Weights of a small GPT-style language model, trained from scratch on English Wikipedia: MLP 1024 SwiGLU, RMSNorm after each block.
Each number is 50 + 15 x the weight over its row's rms, rounded and kept within 0 to 99. Layers, rows and columns count from 0. The size before them is the row's rms in percent of the matrix's.

# layer 9 attention value, 192x192, rms 0.0511, rows 179-191, columns 0-95
097:65 42 57 60 37 46 40 42 34 31 75 24 42 40 26 47 75 41 53 74 51 59 49 78 28 60 16 69 49 50 69 70 45 50 46 58 47 27 58 44 56 60 39 41 46 36 22 60 51 76 40 36 60 69 73 50 62 42 72 41 49 56 45 55 42 50 69 54 52 35 62 59 54 29 72 95 63 25 73 50 46 40 55 35 49 52 36 37 53 29 30 36 42 44 57 44
096:94 63 59 49 19 68 40 36 45 49 47 40 57 45 63 42 52 49 56 62 46 40 65 11 50 57 29 63 48 72 66 28 52 77 58 48 42 39 42 25 65 30 37 45 34 73 14 49 42 23 76 32 60 64 39 56 45 66 27 55 30 50 74 38 66 42 28 44 56 60 48 68 50 34 58 52 59 34 52 54 28 58 60 54 35 70 74 28 34 47 47 42 62 49 57 46
099:24 40 46 33 30 38 57 64 54 52 68 56 38 33 32 46 51 65 43 57 50 54 30 66 46 54 42 71 36 66 72 39 25 58 41 37 61 52 64 65 66 45 60 65 33 53 46 60 48 71 51 45 57 14 37 43 33 60 27 58 54 72 64 29 55 50 88 28 74 78 42 60 43 44 58 35 81 52 47 52 57 89 61 49 69 65 86 64 75 46 41 75 54 47 77 41
093:39 42 49 28 46 61 26 63 48 70 71 44 63 42 39 72 37 67 55 52 35 32 23 46 17 79 45 38 52 35 51 54 75 56 74 65 45 43 48 36 55 69 31 48 87 31 32 74 65 48 82 52 40 56 45 66 62 39 25 46 42 51 57 56 52 77 66 51 38 62 47 61 54 31 30 45 29 23 64 58 49 65 47 48 54 29 28 21 42 17 43 79 51 59 51 49
096:78 41 36 57 32 51 74 66 71 43 66 56 30 32 77 52 42 52 67 05 75 44 64 32 47 55 38 44 45 21 41 55 63 35 71 31 61 37 47 76 65 60 58 09 41 46 54 47 52 63 77 58 45 49 51 48 64 51 53 51 39 67 42 51 63 51 33 30 34 23 63 49 70 29 51 30 42 40 46 75 69 39 63 79 39 54 30 59 46 59 54 37 66 51 46 46
094:78 42 59 19 56 35 66 33 68 61 57 25 43 26 42 52 57 63 44 53 48 68 64 43 30 58 55 73 33 46 36 50 33 63 49 40 61 84 59 41 67 44 51 52 66 27 55 69 50 59 67 37 69 71 61 68 43 58 83 33 39 48 70 51 36 45 49 51 65 48 42 44 23 39 46 84 44 62 71 15 35 28 69 44 72 39 59 54 35 53 44 57 51 51 99 52
101:36 89 34 30 45 55 59 67 49 44 82 48 40 54 27 40 43 59 52 35 51 62 56 37 77 45 41 72 26 55 45 49 56 81 40 62 50 40 60 74 36 45 51 62 58 78 50 41 53 72 49 66 35 17 44 32 45 51 50 42 45 19 38 67 47 49 41 63 81 21 47 55 75 48 37 40 40 62 39 38 50 25 47 49 57 64 64 33 79 40 40 37 58 25 40 67
096:46 49 57 51 81 33 39 49 58 65 26 41 58 41 82 71 48 48 47 52 77 40 40 27 59 41 63 33 39 47 41 69 53 55 20 34 35 52 31 37 34 55 90 37 37 48 39 70 55 83 79 55 71 34 49 33 59 44 61 48 29 53 65 35 68 79 38 37 54 58 58 45 48 47 65 60 52 38 47 39 60 71 57 48 46 67 56 51 73 39 58 78 40 28 49 50
103:70 28 35 58 69 38 50 44 57 67 48 66 49 70 43 53 85 51 54 41 44 77 66 28 58 50 65 49 39 54 39 52 53 52 43 47 62 51 53 41 48 53 41 81 54 15 34 66 73 64 25 33 29 53 67 52 61 52 55 54 54 40 68 80 54 44 44 50 48 30 57 58 28 59 78 24 62 32 43 49 50 54 58 68 68 31 34 63 29 73 38 51 69 25 59 32
090:63 36 48 46 67 45 58 78 69 72 50 34 33 23 44 50 57 68 44 48 25 74 63 62 83 52 48 51 26 60 51 33 46 65 21 52 37 35 30 51 51 72 44 59 36 68 59 69 24 33 43 54 64 27 80 77 79 51 41 69 42 54 44 27 35 50 52 70 22 56 45 57 58 41 24 58 42 35 46 63 56 46 72 44 53 42 36 52 36 36 40 52 40 73 21 60
100:57 51 47 57 57 31 22 30 65 35 50 32 48 61 85 43 33 43 48 75 57 65 51 62 53 44 57 33 29 75 54 60 71 46 21 32 49 45 71 48 65 75 30 50 17 74 72 59 54 77 40 49 38 47 53 58 75 52 38 35 49 65 41 57 33 23 45 40 81 24 47 46 47 52 70 30 63 41 52 45 58 64 56 23 26 56 46 64 49 55 77 33 30 57 62 49
097:45 48 33 35 32 66 54 22 50 79 47 58 21 27 68 29 49 47 64 43 40 57 48 76 50 59 35 23 66 57 68 40 54 39 43 74 55 61 35 35 51 54 31 35 68 42 59 22 49 34 34 49 74 54 35 59 52 34 17 30 39 42 34 55 29 50 28 46 63 44 44 39 22 63 49 70 55 28 66 39 75 35 59 38 57 58 61 37 34 21 23 22 60 30 35 33
099:39 71 27 43 57 46 58 61 52 20 56 65 42 31 17 45 62 46 43 52 59 55 55 51 82 41 58 42 40 52 37 28 53 51 58 35 70 32 35 44 39 41 29 29 46 31 37 56 53 40 32 30 56 64 43 58 52 56 49 71 65 53 75 54 74 40 62 28 51 49 43 47 69 70 76 26 67 48 50 36 50 51 58 04 58 49 54 46 85 41 56 52 38 67 50 52